config.yaml
norm_eps: 1e-05
rope_fraction: 1.0
init_std_qkv: 0.0312
schedule: "cos"
z_loss: 1e-05
Each number is 128 + 32 x the weight over its row's rms, rounded and kept within 0 to 255. Layers, rows and columns count from 0. Numbers have three digits each. The size before them is the row's rms in percent of the matrix's.

# up: layer 3 MLP up, 704x256, rms 0.0874, rows 54-120, columns 64-127
# down: layer 3 MLP down (transposed), 704x256, rms 0.0554, rows 54-120, columns 64-127
# gate: layer 3 MLP gate, 704x256, rms 0.0886, rows 55-120, columns 64-127
up54 096:110119120228097139100147114186131202118104146144123117133088109112164084156115096166150154154108053117148132117136099173114070131124150144077137098125131073156125127140137124144150106173132142
down54 100:191035119107091134097157186141101125101149127124122114125170137116192120098094113134133067127180184108138144126150201115182154077086168123123119109070092189075142061132187143129123077151107114
gate55 099:124139127107140124122109170190135106096135149108147136158145133156127125115102077108122130099159153221146145118098156100133131064115086138102128136155154121122096077097175163141118110126132174
up55 103:115091151102138170135151125109105144126171120113142125174151125107161134119123112071113068117106139143137105167085162129111086123162096172163127131080116177172100134056101130171134090114156151
down55 101:116175121185119174107148149136140178135142102107121140133114132096132131105146115146061152087102149098162179146169097121171121117059117076094141155101145059067176147205133112152161103174168156
gate56 096:150088204134137123114107176156063101160131153110177123101159091052120149067062130152114112110073143160146148139107147134117111107174145084101136065157129163160134102105119131131165154095096125
up56 092:165166157098139142088147139151085129161101143150145095114104129089166103126127149124176168074110146144171116135143085123119070136083153098119139164179139188103141130120109118157148160106121149
down56 094:161186109150143154143156092189140087142174149092126079160117127131148107139200155105123113166175111095110152140145101142145127146113157091166123134106077131168076099195105152124152156127172138
gate57 103:079104161032124097174096114110098117114138106125089141133122110089129149147103174141098127132111118125164175137133120128104122109135100124133096101181122201137147084149103140077064163150138115
up57 098:113058111095125108140084193135133091187113173114109079146078107089129122079180139126133193125161102138113086149191098178181102083155153152119129088091172153167157118121126135119048093202133138
down57 100:111094120127168109130079131163043147131109142115059149155104104141158130131172111134163111189098166121147105174171215111138119126134133124073106144091088144143107201088101148185124097092117106
gate58 099:167088135166116190140099121123082153138146123077099138156115133190133088101171105134122131133107120154146116143057175135145103119120145173128211142206123165185130024164171138130119106119096105
up58 098:140132106081142128137166081115181148088049102126086075165156181067137155185137121133123110142102141109146132201114108132172173106090156110157081168089127163129153110121136165125191163130164167
down58 097:105114126148151166126087158106116137164120154106135173144184159178135175116112137133154106132058177161129120160117108100119126149135116124120165096080151169190170108170110171097179144107166098
gate59 100:146100149111111147120103146132096139120192068152102192117104106143101084055183095130116076174113146067147152121130152131160106165129098168131170093148118127128146103196144157053181174086091148
up59 103:124118154133108074121124097074124123117151131108123095152148114108136093080143121127121069143162100131149139071108116128114115200136166143136115128141119103188085140154120138101127160127132098
down59 109:156118080090155163121203137062172150150159183098110146061091118116167140150125096165101163097132073147091148171180128157149139119131136123126154115102155102115101136199087110149078118128196128
gate60 102:123142171150109112090217169106118192144140045104176094129124140093189120130136122154113087097168060173117158093122115113141081130119122123163177142110141136128112150099177088162135117125100115
up60 100:133199158131090058110097174148121181139162107132136153115122106085162145134136105113136146138117086137113182078105131127147127177135070131055125067120159124131155147106118113156087140141125068
down60 103:137123139146137144091093155136128132093151123137134104137114119149113152098119155168176125108156129094119218140138113109199079151115109172163183132166100120100178184199125122091168088212135151
gate61 098:099104167145112127172084088131086120124170106105125168139117171129175150136123133185029141135114121167155117103146083189195133095084144130108101113112118167133154095048184121060125120145137149
up61 097:096120145103116073129157146128158137126076122173159127108149111093130159060157146103108115132094169110138144084173142050053138120150092192202078173110172151115130169144081165125115103066115146
down61 099:122093179105082122118124170071088134124137123119147087175146158139094146090082108163125150060136102112140161092154134096127135083126160097142135045160137114119129109109151118119170118112092158
gate62 098:069106238123163114111141129116088103133133106116160181142162120105198166112139179130075124101058128170164160180154058109108053139098129106127129075178154157135174126064110170118053114129155124
up62 107:129095221111173114117150109165154101101198077166122184151127119159131209116121135145151125090104120125144110144166134115111129128067092143171115128172134123131175182143151143113126125134181103
down62 098:111137133140186077124101160136147155116099102101059139173115135164136132130100112172124118104128114115121110095136139080098113167090122111137135089177170077187171143088148088114112156145135142
gate63 104:115110165048117134119134161137141079142102154076172141084091197128092165143108150185117142115127125164162137138189125149176158158170094156078120118115183110082155138097141129148132168129111117
up63 091:155194134077131136092164124156134106089114157113165145045092187142136154101089099162143145160171130119132102138200058080235146108129109154066142144077138011120134176110182102132118162130148116
down63 098:121113097157160142090151117111079090048143097145182130127134102138115119101100107124134113124144085100076062161225134149161131132110163161118169122042106104077144153096136098138132150122146099
gate64 103:115073109127136160165128139057153151152138105118133160181124176115144082146069188143133102100144116143117094155157144173124092077109096096128160144104131125135122144129160173102114151139137144
up64 109:114089155093151058163107091104084117122133143131124128193160089139148116133154129097113101161174136161137150187126127039102114137136153106114072109150132182150161137077146141197098154107120120
down64 102:136100169086140109137130137056126088094114180074155043101125087170092145110148132079145110149111085152128136142149099121174135144136075127114073109149095158155162096119124097098125157170083123
gate65 099:136188137154111120119153120117107150115135083103151188108172140110174214119116113160129097121107173111130189179160132095146152099133132169151136084100164135137099168139130191104105167096125081
up65 097:117090138139159131148102123169091156160180106166128168096179118129104171102161092165122125136105126122098141122149128099194121146105089181105140116092125141185126152145134152178087121084111124
down65 100:087101168196185113118115137163104181131136131134085120105132087108122166121126152066152166134145136161074149080144055143148096144147106156119148170128162114174109163115112077172155124149156123
gate66 104:131081159119153123122139094098138120139165139076113102144152139075164147121087123136140109085105121122133115138125169088165112143118074144144147142120108134193097167108098142043184178143146051
up66 097:175099123103156214150063125119133095116141081080178151102154184141109163131116150141104109110145186204154057196151098179084090115159116176107115146184151124104175103083132089100097085147089171
down66 101:112117190128150154145144106156145096103102104068125121089143089146108167170188145110130120130115167169104104166142090063127143096079101067129141123110130127109132108090106069157143113096151142
gate67 097:084145144141127139145101136099136161136195152102179153123122138113137141134138129192122114115141094184155117085125104150165109071133158144124131135144135162134083147125119128092172101182115123
up67 099:123124101143128110110143110144165215170139107140169119154121097077160124174144133221132131124171051129154115208135142144126084156127177150147079185127082153123080122108110126202136093161151154
down67 095:205097156119105100089100178160140130181105138154102123114096132086174078135186126121160170126175150100111150172106128162069091125116117144166090123130095108090083147107095098114133107107062141
gate68 110:094103149120085158182138123063130122115104095095074096135113144096132122120110156127079128109108108140174137099079144167104124123164117158177136111117116147154151069071138160096167128118117125
up68 138:116100108139061193172168147086118118105136085133074082112172115099093117142149183153120151130166075112161095076095149164118119120136122159202177135121124149162110078105161112111114107134160167
down68 106:155121088157155171098117132070129106127157111136108062115157088159111158135094183133210164148174105074114091140083105120179136135121138161158136138091119126071115144104138121140140111205118129
gate69 092:156125124142120119192149083135103112124094095150112165110090149181143107155122138120078146127143193152183169186095151128107098047067110155118134060131146138159112114092080123142125107152105169
up69 089:122084158120191123087163157207129106122096139149143107115160150096140125124058094187164098159121124135135100097100104186158151177165127124144138123120101142113154116198158095125100180101163111
down69 089:149086132083160106150143172121145072123110197106102110133156106139139104153062104079107163136158139184185140109090114124117178138122105147120136074153157138117104156128133117166094124095137091
gate70 104:147111108063130137154109096136097127170146131156158116123072178099119141089095139163101137130160130205157125139184123144083120086160115132109078095124163178157141145097107151089143105121128160
up70 106:063120149156101141164111098116137114088138093114069135129140120130141113177204106122179119115075140139147136159193099165197052120097081074198178179180069089138177135156185151114122138168123122
down70 104:136169156123150108150091149155188173094168110151137136146144102142144130199199116173080095130139162103131164096152117120155186120183189133128128112110101130167098177105154114078058142124104157
gate71 099:122099147119098170107141157172136153032124152124157103150073141092097158099104117149111136153102135129126095102109149174157077122114143138137139146150151101176088117173129120130184089125142133
up71 094:096051110102121140095147120167151101134040121122063084131061153119125069158094086146131125078087086130101115130156159107156147112158115116141149129127157122091098106133146176120113099078157173
down71 096:180130186128146183101118150102076130114150155162154106097117115084123163086120156088067154122125152096165142142108158145074079143109154161148163159168100098080082090153185136085109114169088140
gate72 104:117155165132174158145166151144133130102105085097112131103115154102180129131119098175146129114132104144114169098151084113204130156156100140206164139149173137091114112120189113071133159176085123
up72 100:116111146119125043157192129141131108136091144122120132097063133097078123171163138179134145096173106104124131101121140164126166112046127157132134099160158150156091087183082146156141159129177119
down72 107:126108155116118096136065172147119131116153142137053086134195128097118147089083119124099094087127133133140082167088166137141080146141171087117091055147163123069129085134175147123120140106101109
gate73 108:095111145107077160100189156192138121153115094172113111143136080073076174136131193171131135148167104127143145107151186175136159121085088155147112113174075104152125120144101185138149129112103103
up73 120:145151130106109167105132061137152117100130217137194114111082175082048132094120207195141122204121186143121137100125112176131130116087143087164110093206069091131132132144154136121124147144118071
down73 106:193094135119145197153139103165148095141086061197155151120152118087096209078118212111104145092170118160136136080168144147140088042060133120161156130128060137099123128109161168106169117104190130
gate74 099:071116189170161177129163127167132167153088116122148172123112145163099141121083115105154140107072108128123125069136149144122062169107113119119138098122125135203095062128138128130170132127114141
up74 094:063162176123137094173147057118098107159135089115161139152141079153159129167142167096150117126209159082127099203082150099106179118138100165151043133143113100088096123139105116165164142175102170
down74 098:122110068155128123122088191071138118102177125117127120131048111142084102127130151142119128161163130075126130094193163150110130081117146183123132162154095128144150171108151140102168104134154155
gate75 092:172140139107069121157146109121112114119085108130113186110103219146119136103074119122113126063116164089165108136064154090145106079151103124121103155140137093095071174099109168108131123127122146
up75 092:100085152134146124124198138187072128154105147133166070103142171101119142133161110167108152162159141117116120091059105123108113143147162134146155125127092141136110098117133100145151194109117090
down75 093:120118143138169116170095096132143162076075200086126080160108133061088156095112078157160104099109088178063109173138080142151110186115123131083121088117165112139059113162097113107118136134158125
gate76 103:071132116117134100141153163116127159179133134098144145124110135139160114144128169104088121103123140166136176159124126130155065148103151130074140084107110189108122126087075150125141151157097155
up76 108:161101151110173159134047113163173103132179121138100111180215105135129149079144124109117127079158150095138126157150148177110143196133095149158086140197130135176154135125110136139146088166084098
down76 101:131108177115142142133122201105154106085157068095113172217145102140145142080094119123123108125143112094144117164100178187106173144127087116148142089148190152134141111117151090121144090140079062
gate77 093:168115176083086154136146095143138100171132096117098166060143210112103094166121144196141085170091108149137178155149131125126138127101148172083115108150107138135154123125161159135098161157160084
up77 094:104137141107095142118213088136158131159088117105135118124134136056097157135080105141137109112102190133153162093158091110084138168132141149108181137139121133125121079086136131070139134113134152
down77 094:155140098087124077109125085172155116134153113169032103168159125126093169167170175146128102123157134155142146104142119106135101120099098147093193125091161173118144123107097113101129131147096128
gate78 110:111096197144186190137077097183099180126125149129123161196147099159159140133087112125122134149091101148143113072112074139119127176145129148125115124091148129167110136131105107145161164125155172
up78 100:125062171131137150084159120150148099091087095111101108137112122135084079134111126157127066135000107118160161127137134135131136129112151068187131110104140134110099101155108109109239132155148137
down78 104:087142133104080093157163193088135167144096120127136175166095162104103117109133116147089112149130132118122120141097149130133207051126124140079112128125091087112141108113170180155114083150179165
gate79 099:168132173150135112138163075165134145072127110089136168120132148085056117111092177166062133123129164137114093198110153161076150097077145174145126130141134124141161197098180166153096130108087111
up79 098:149164186147114160159140068146099109105093115122096119158133190156125117048093142130112105170128140146138104111131139081083179108106121102115190158134153126087157151105140193080113152151167194
down79 100:090126161175134065141169121152117135172182134138076153159164132071102117131123105099146138117102166093114082095141158173109149182141136102167095121153117122115153128069124035146055184162174108
gate80 091:098088127111104108115148111103176120119159130176131118095129128136182124117094156157100159192171112066085110104129179128146187072135096167157149127129209155154156127174137188146173158121133114
up80 088:175114071091102131101132135176134158125121077102115091098088119134086035152140077102130146139123104110127121132160137108173100131089064136108150114110148133148146099142113155132141150076120109
down80 091:116123115086133115099121148124087084126151129126102109119141106157085071102106172140134148130120147141124116110153143162153118139182184155146189139080096074094092206125113118125129145155159145
gate81 095:095126152111153144151100100120154115187228078048145149121080196102155121107100109123095129105152086141103105097184136144137092136146128099108155165126145124137113158154133118149176113151132168
up81 093:112086107150198112109084102118075139144154160104134104140114104127104149161142128146151103148189132098160136107130084118158125159077132198085071148143123084155157144151152125133166166145136150
down81 097:110128099199159186131160144155093135127110095124122143128123137139134103162102226082157126120141123136134141137145116146091111090149135116128110104134118117123124112107133168127135098129138136
gate82 092:070199124127170157104209122166102150159144080130123159092189127165134185171078156153121113150138114145138161066118171104106129134147091147128116125052090153083139136106121140104186172057123172
up82 092:123079165082117116129107100105148129102146139129119118168059147083142090092173173104111097107170121118113131162174083209111127106138138145151138138184179174214195123139117164153119117173123116
down82 093:117178171088122115107179106180071138124165114192158174135123118135132203155097110092100095139146117162119171153156104154077142182105081101116124122086119141151136106139099143119144122063065117
gate83 088:085130136078067159116134161119122081156105123122087083148115103119122097099141112184160142147170126160117138146165151109159160097163130171127138138129143109128087147118094184116175143065069100
up83 092:123143107091128142205194048093173167095121080117072179110128174106103167176121111144125131114160150115142135133113086143158089119118140143156117140135136145176138138064161140094065136213163147
down83 093:153179137070155101136086109117149089134107112165176094085110149140109141166173146095120154157155149171094197134141170132111122125132092181171134104084166141122087180120148140057153124119127086
gate84 103:171131156119108110148130061090090127137160113065121204130119175133144159114144184161108134131155126132153127165123148197103154141140139108104102086167171117183154106127110140071122157173132139
up84 107:110125146130107128175112157150176124157063099131153106158177118114081150171154129125109100154127109158162184093098128103098169089107140157177199156095191207084109112162156136179146105128141144
down84 105:073122193089123106130136092150086067063108180080103132121130123175117182086132128101113144205133109100141109169106114126155169171141081142102125118161136116122121098117121184089125161132135140
gate85 109:078119090109081087140118114141186139146099094106100112201109158088129151124107112171093124114101097095147124116095176186143152116146092081134136118179124144172165128073191108106105155101171071
up85 107:121136101091179206105147157135068104138131135117160121109123150104155099160186149143147165118163138135132182096131116142142162098097181152165091137201178152088119143158111101117139062170185123
down85 105:138127096107102109123136100044164154128103099144125101112096091159137072161216111187131134130135165115158182079160134117104154133139155105158115141151177071111125154137092125127062115109167168
gate86 089:102140176176145151130125133206092157099138137096142168143083169146133160133145167110095095152135110132152197104137097110119167139145133128107159156152143111125157158120198149165124103128121111
up86 088:147081148085147129106169117078105132195166138130170139153166127052081072077160174111123082088138120084131085144091139163148119147143183173127081097110125140156138078176118153135119078100132120
down86 095:191106157121096165133116209092118151118189090096129151111137147136103148148141151118164131169174145072089137115104113127126093118139133180050073125123097144158146142149127163109156129138119155
gate87 094:123130170143090147146131143138159074130120118100110083106113109113146149102156108176097114109137095179152192108207088142158095192194143128107181124133179088073107100123104162118158117110062128
up87 085:162157132183075176117100122107156100125108155078165126096121080145123136112106191153145092126136074103148164103181165104124159148158074153140142085101194123081168114182153187108054181163133128
down87 081:170128155144099172161123126146135158133077122162072097135097153128146117124150105178112179161109103157119142129160147141149086098055085153113150114153173106112106173108180140177121164131165141
gate88 091:156191142100125087102131141114163135146149093132192156143154146143141133072148131105078090141148135169184137107108160126123198119108098126117136130091083199139118149070122118103105171093096069
up88 089:103081135054106107103100135117126076107115116158121163115145128150109126067072148082097124125143167141204169070140139030106142179118157082133125108129141149147118148198152177123113159077093067
down88 093:145203154176126128093136111127141102186120102127158055126126088102114114135184136123131132120122110144107109080145138146135116136100106105153191158132064132150153184125098105168124137116128110
gate89 095:149120111116098110124114149157152077127112112135181135107050104110099195166100152163081175093121139116162146095116072104149158070119132110105099115163130096131135138152134179121147118118145176
up89 094:142134085102163159138146140184164110131119113116116052124126142132112194110157158142140153103096157050137130119164104133137168124164108146148142184154144138138137103149117147167080087114135142
down89 096:153106076152119176095134122114147107127160094124145089141160139092138181146189148164175157086105103163102116127156123171156148131088141119142122123171154091122149170195122071173135115130207116
gate90 096:116152110093088134130178101147116152128135133128185127076101108142154168147032116171127137113081127168165169140122137191076195119163111133116089089171207121153158070146093123177125081101085111
up90 092:128087130166136131158178120079106053159120102102107102125154125192154111097129209100078080106121135140117133118089155105125194176168092111142177134127118130103135168127071153093160134127072078
down90 095:149111186089133107116140117126097108161160091146079140150164128119148120084087160176077156173129133133196165168085089167077107161092138114126116134081123132084132164112143119073102091113149144
gate91 093:103149154157135105136174129115159121126146113142127150098196160110176117168093185157138120114198078105120124088158070156160122149169163123171146110106100097099084149177161118090159164131118087
up91 091:148162156155128131158079127094156172066153095125219182103066124113115147136147119096067133157093107143169059126080146091138178132100121145124032147105159147140178173095133112162129129094117180
down91 095:088115077099173183097128108166142131162118094114078064124125135144188128145106112088128129117175168162114107176125106162106178178137137165199129116156147130141201112132158097113125151127133122
gate92 100:102129146113140101128137055065145156113124060119134209159173162137132142143122147163094144138158130112146149124057221097103145103119090175120106119153163144118087127110129143101159146148126172
up92 103:141109127101100177123193121095134081131108159128212168138123165103095090142144136064154147096095083081134126122109136110139113086147073065154166176085068102144125138130122152078164126162131179
down92 107:134173116156162176098139139111119184093082122123129132118174119098115159091125146179135125094147139104094047184163128119149141120109171081124179141079150168122107133093106085169099117046101127
gate93 101:157182179050163155165164098153090122190079113136134145109113196070133151154138110115123121088152128090152155180123163126121106076126099133160129159142130134137122164123179125104167122196124137
up93 103:134166158147166156101151106137112143165190132074155147100165132114181147149080175138178115163135083082100134134165153147162167171125142149105096122140149080118095124151084146173174116133102114
down93 105:101144086091099096099164149089182076117097132129118125171100161137132099118153083119151103140092103137081113147117133150119117139159162106126138100184147129083148028133126148095113145163128068
gate94 099:118127174183161167121123080071117110145086153093204161120087135077137142122144115108100130153073080202160105210077173119101184106181106153126141129146128171182142109090160088142122184119088104
up94 097:159149077041140092133153158213115187115132173145081104103119132145109137078079174111139154125146126070180093097106125079186149151143110161161094170123097154126110129129115152105154177127188125
down94 102:138064118112115105151134119146159090067091144154119116170196105109133179113171116176138163045094112152165145138116173104154136080165158117127081140140158122161123131110156159140164100120208144
gate95 104:105110158122115095135177112119091106120135088106110228143161174123088108123104153208104114109104143159173135106120066106149144128112131125123138079120081201124116148133128187124137142115104107
up95 103:135089156098103131125145137151146098134152091142120155084208155082075062121093144150122109083129192166170134135106101079166090162136094131104137138139126146149136177121150131129084127137140067
down95 104:132091124125118129153088133109155086123133130200147101139108088144104086109160104135124127068108125150116182123106122160199165090122153114131109167111161090067121092142191154088130112134113121
gate96 096:110113146139111095132106141108072169152145091088120171163134106140195168183108133132132114132088165196153176111113085072120140136194144181122100061147174116109100154128124152071065133148115110
up96 096:158067132108123133135116097123104106125173151117124117087173126138116108089151177177142134131162092070125104107243159129197109159122221078073125106142104132143095101095105149164158159202161129
down96 100:065145117112033125116101110077164097138114193107123124081160105089177097125121132166100099112124087119110151193121168156145175148132160163133156097168158130133109112128100104101183091108178063
gate97 107:056133131127145092138068115042118108133138127109137151169162133129215146166089172156132115059159079174134110122153124098173139159135162142182096110110157153101134161132143134104128118168139076
up97 105:136145130087166174176131178121091158089130118077108077100172138112106096136099132105123082113100121104178180192147139153084044170060167111156161141195186134127110087153153135178045130148118110
down97 109:135127109118134125110168079168108119092146093136136116159157132114132165133054138129134114159137132081103160121161114129084115130113128140108156223108225103136153075118091099092071100160191168
gate98 103:093109110080120067145147092131099154102149132080128139152127140104068105111077097151057155140092120154116138115143127098063148187147129198083125080215148139177146197130099139109079109115129170
up98 100:120113142113116048177101150157094164101159095140134093116121083117110116127162134109094148093077088069090133120109059154108060162148125129092167125106140122145176149161136117138049100130153157
down98 099:210087133153092139094155138072138140142143174171112093152109085115146072144104082097163120113126148131110140197143146101153093072124174144149108136079135106113172168166159163197112133126121154
gate99 104:098112162139112124172092154128105122074121090040140099091137135153204082059092131127119116127126079146147116155097127126137139114107189133170161116129169164099074119132127148143143116095117085
up99 099:153145109101100105150108101145109192099113181114187155156120119115157136120122178161075116163162155152110143118099160096125144153194127169126100098124190152101148160145084140150156172119114155
down99 100:106133119124125099128149161104161112162195114137082204138105141160114135097149142123117128117197149141137120174113174103131142061081130117147119137116155161101060174166178141077115055094046198
gate100 101:096137181043114106118114184122153165093072120133158180084123142101163121117120140091054107133100134168168126152083160136109098099111125177120091096111196131093133179093176155143107145108110158
up100 104:150101169108105107154130114174119171133182094160125130116107121126068121090136077155168130156151081129121092133153117103109064139141089136094138140118132172129139181127157115128096118078125146
down100 103:115148149153091052148148133097125083150155138125124151174083083095146141137139089142080135115154068058102120121198172127142146085094146132123150105117105107149092170121152108095093173128091072
gate101 107:138156181139106159138189104105149086153139144130138058132129198170155093118101138107127000107160129155191134144164114126133129112127163108154205137141138171099128073086153165129092091192078093
up101 102:154144157115149094145126052122193130113173105122124190073140155180106118182132187197145082167155109144177115124107180096122114118151146098158121168099110086130126114131134108138124136169127077
down101 102:148147090119123145091184161134054132096111133137168121155175105062143149133152156090109205135103098123069130095135086166132178146144139131150171077085166120120166101135095152121107111144114148
gate102 107:089118136116096171108171143106147128146169130118142149109136163120161182160119159097100098149123123199171159084157118129152151141213130140159125098191124136163138130066130115051153131156053059
up102 104:055092121094167185140101159125086103103099163118180136149169084115112077104148056120136149182178162098171161061165133101112161151169138159081122146081097148137094112190085133140169139104136110
down102 104:070135137168143154115130134105159153168088106113077183136171131075109183093089152099102086053172184127176090053168189097121144127156107099142134140133092148105160166093133150076133112097082112
gate103 096:096143136151098102142138166120099188178131088116159197101129105143138134100142104125099119145115104110110110070085157108145157138141126112106116076090180174132106121088135152107127177089145147
up103 102:137178148163127116128186155064161119060104143069120165129096183135111184147109122176106168120162103124118098098104125118069150155112146123144145142119165140166163119160149114071089143117168118
down103 099:085114156152138099085157123151165079133132115156104206127179107156141151172134151087110079142150129072120185139157067121156128150128113084134129185175133139145160124153105142174169153106088110
gate104 092:099145166166159103155103150107134127122145162092148119158094198125087114089189104194104186155118174163139128098138059096120115120089166141072117109151125113075153098092095169131155121130146166
up104 090:163132112158164141174188162014078125090103113111139123133050109158129176141154071117165140132158102090144133087176155087054137107168091152149164150110135110174161152110063084109165089127116108
down104 093:123138122153129155103111135150056108139080105103179056103103155135120141121138120125116052106150064091188130159129087180121141179117185143102149083111103077200111132150181141093163147148184090
gate105 093:151127151104175107222095122120139183162124109114207142126082148131112132174144136162166155132057099113114166118140148133097117159074128146094172125191192135091081114100124149173138125073104156
up105 094:117196131175142160134165137196090160090133108140092164128094106123147090202093218062165113133110178127135160179055121159103107114145129091127163143195121113096141185102095121171150084127162109
down105 091:109145099197114106076163111102135129097110143146103136134120089106126079107178174130188144069117112096131129187145140111126097150130124081106157168142111065151167122177152080115131139147124111
gate106 108:100115145144137131204154097106090147163168065086154215096107135135132134169094176133114151065161105153124126132117178085137152088147167209164155132120183152130110098102152115108164093102080119
up106 103:128131136147085140167162168135150167171113124136170128184102108155089153127183113104186134140147109149162142161195166115132202111106146128109118129148123138141111072002107121208177180159124096
down106 107:121079109098084126125143095163131125182072176118159096124113189138110116114144059094147133103113143122086071151130129141139030158122116129162085111114119097128147140149163144202114180123163129
gate107 095:116091215144137121129174131118096202175112126096150125110151142105199154080127181160120084105186146120109179076161141161081081167178079105131170066126148135180124099145101145122093109181114131
up107 090:161110190139176157146105172097123129139090128126143102124155135127178112144113189101136103149111098094091157105158094146097092099139118088159166092146136123178120130109105078152103097142158103
down107 091:094127180103149155130109142148140176119145111117134107147168094109159108097080128183134140150188199110109117106075087157138120145161145100140164121149092098119113115165137116124138099151153149
gate108 098:099092135121129131096090126174115155142132178120163106144146077090199148134141198144156097130068093122104154137165183120144183173134064107137138117144129124102152128156097176142156132127096073
up108 101:150099165113126129122166161119196084101113134116106139133087149108125177101108176143139072082070073059126063160087134105172064126117143078168098211158121118153114132104177113120096051105116087
down108 100:130138109132115086140142178138095158121129154138092186084110137101123131167140070162145111135105160107140154088128109143095187127126156167108107039093122134170183102165150149130110176151132150
gate109 100:113132110125140157095083157146155131149134116103120094164118149037184140145090124133121166102137145142180155137116116194148202147112065175104099164128141149100098115113106125181136114108127116
up109 103:148092151147113098155121102155119210142049122102079183148150169115113115113156139165126130115136152083120156138073123133174101111122106126124106154076132124126135178163114182187130174126190074
down109 103:175107146116103118109136154123176115134159153135111147103109120139166117111109162129101102117074114131127150095138131110155124084170065095146112169044134081117129168184086141054131131149069140
gate110 100:094162166103161150088083121172101130130162103070167182142119137145110140202158142072133157147105139131174144157226095165127087158162135172121094155168188152125164137098182123141104161097146069
up110 103:120143092089132122132150105115124160157105135108100114160115107136186108130152108103138147044162138221123152153069108106155135171102120098131123100089070130096097130053140132100140054126117127
down110 099:141131173097127138157101106101097090124098084110092152118106149156144089152146091211160122091137122168111101120127089103147144111137095151156100091125113121084094136132144153152089130123086154
gate111 098:073114182095142095134097138048172115129166116132140130157100207143121226124203126106091070147110117182206123157118218096081149148121143171178114093117179124136146129179208198138108123117179076
up111 099:125134076188067117104120158182125174122108140145025130124147083138067108079159127136100155148171158087106152098064120157133132097140156113043111105113090113194152130144090115138096145153166145
down111 103:117149106057082136149146119122191155118052136117150125136125123082159195098146149067141133101151088097180143052107103124127015173137176132138149140116087061151125160101163100130101135073099105
gate112 092:111113142081127130142106107088129125086163101131126160158087147101123178108143137136087073135108153115147135172078154095091063126122179136201093153157124142125083085098182140087180195138124155
up112 098:089182112103081057088113128102141108122119105150048183139062123121107106142165121105119142136172139144136150118108092167131117109108123169118070131150156145109111136136137177126096136135186159
down112 095:119131166134144119130096115105166143122124109075109132096127134078105139067158128233097148134160174116151163142170057121120077157083125096121169135133155116059090132108103095139107136125113118
gate113 100:119123170110090125177128148119115142116130122099130144141179161123103118122124145109067112099126095125184179109069189119110095132121199164092163132173153113133104096131158170115102163127140094
up113 097:138127123080133129098118106074104134133126114102058111083058131056180150153106095084111130115201095130133092111168159153116081124172079116146115127090156117123148148092127139139114120120107171
down113 095:073175187103132125084174131125074177094180177136133165121143146125093115098170113109106109156134092133183149149106194083056106129096181118186113120133130121116167094109160167121145156135106113
gate114 097:105121135180105077132079203060159100136075133096157086135145093135173144128111071153100160136083130201135136132136121152137141105113166139163161101131182109112161095089106091085160155140073083
up114 097:129152103138126124166188160117112116144180081147130102114142156166114127162167144125090111123153194169141165155104147121099154147132094099127153159128152164123124054075111115107075133115111129
down114 099:112166100140087116145129118172159103072065149130136092155160063069185120151103141090085150066111147148138074111140143092160135122134082141114120102138099093042117097136156184139112096082158099
gate115 113:099125145144114131173099206151088129134127126137173158065112130137165151152171109093116160139127118089143172167148151139127147085146122140147126144086208126132089124092122186138126147133096116
up115 113:115097136156141163085106096138143135114128150140171158151138152098144115207064146113122146121071152147146150061102129107193154115096163133079082066135120140101181157190114148133177099124157158
down115 106:130125121149118142171154119139179079108174105159106052144161133143144153167095094122109134114107139152174167128078168197067148115100219181118088069170137218159139109128109133178103180125136129
gate116 088:093086090091082148160113166040185107142102094162152104168115180142160126178200123129127147096102120107122147152114158135140135138157152140116131112150152179118139110120119113084124191167123134
up116 084:092101103157155126123169148144110110168131088149134092099122112074114093103073055100110158122101136150143160085028125137186119154114123117192102082133086177120129089128173122136073145122138137
down116 088:129064115129099159153086138185132114100134117107068115159104126130083140059170194090168107135184027115135088136131123099134124155105140107163103151104130088110064120195095096064144091096146191
gate117 096:106107123051104111120196139108124164100162113142109108160071135117109165138053106128103158086158154138136122115130104186090179163142135126080125160151158165200148099157077127094116197118150083
up117 097:070153088131086124164132166103171143127157148133117118206123164126158134108076153109156127134195145149092079176163161105126144114128095120208116106132127107105163132132109158080153101100136122
down117 100:098140104092138195108154119126102075144086110132120143153096142080162149114074114137072126164176126091171159108170147137120175148089136130074182147123138112111107101132111157131085118136130085
gate118 100:132161165158139162136162166123099091178143069136124137100130141156171126102150133157112135132036146121151169113116103190117094068174105113105130145167134172067171120132126116135130149178050115
up118 100:100162137161119165147156112126196080165132086102084120110172120116117111178099141096137082089084141088196188198152119084092192139106152113210206140125164127170094103199055117148104169086110102
down118 102:142145142175151148072119141109107108119114101097122082138161118127079074128144159149106077129128147068103119123209174118133179138093208124222093152121168135143106078151191153080180114181171109
gate119 096:118169157108113084097124136098187044144127042117089163134102161116112115116098095149085167086063119147161194114146175148133171101146076139030157064159176166150179153122136139102090183142125108
up119 099:095144086124151149177094114141126172110105076116097120063122111117147126140094159183095172128086165142126145162094111119156166141124125143123148197115083187162164112148152072092183087146075110
down119 101:156060160075175148063101095110128117152159073158183113153134074135187127105102154151142160114117116138126149058161128158112091119078056106110148134153179143141156121223109157127084076130125103
gate120 099:147077166173182145159151111108079089166142107087143108162167127072142135115103110127135104125063136152169099177058125110059093144092118121164160150229140147134114094108084149108124101121084121
up120 096:107162054132111154156053119076168187092094071137110162160181104128159128167162145149127121144155092118155186167107146152143146137131172162118120213104110064135091106105152131152186122179143159
down120 101:112184140083121159170107107137136122155130113192129164082107083146083160094109115104073160143115203144089138123133123170132087072117132161117112108160134101153121156109128136092122078127150139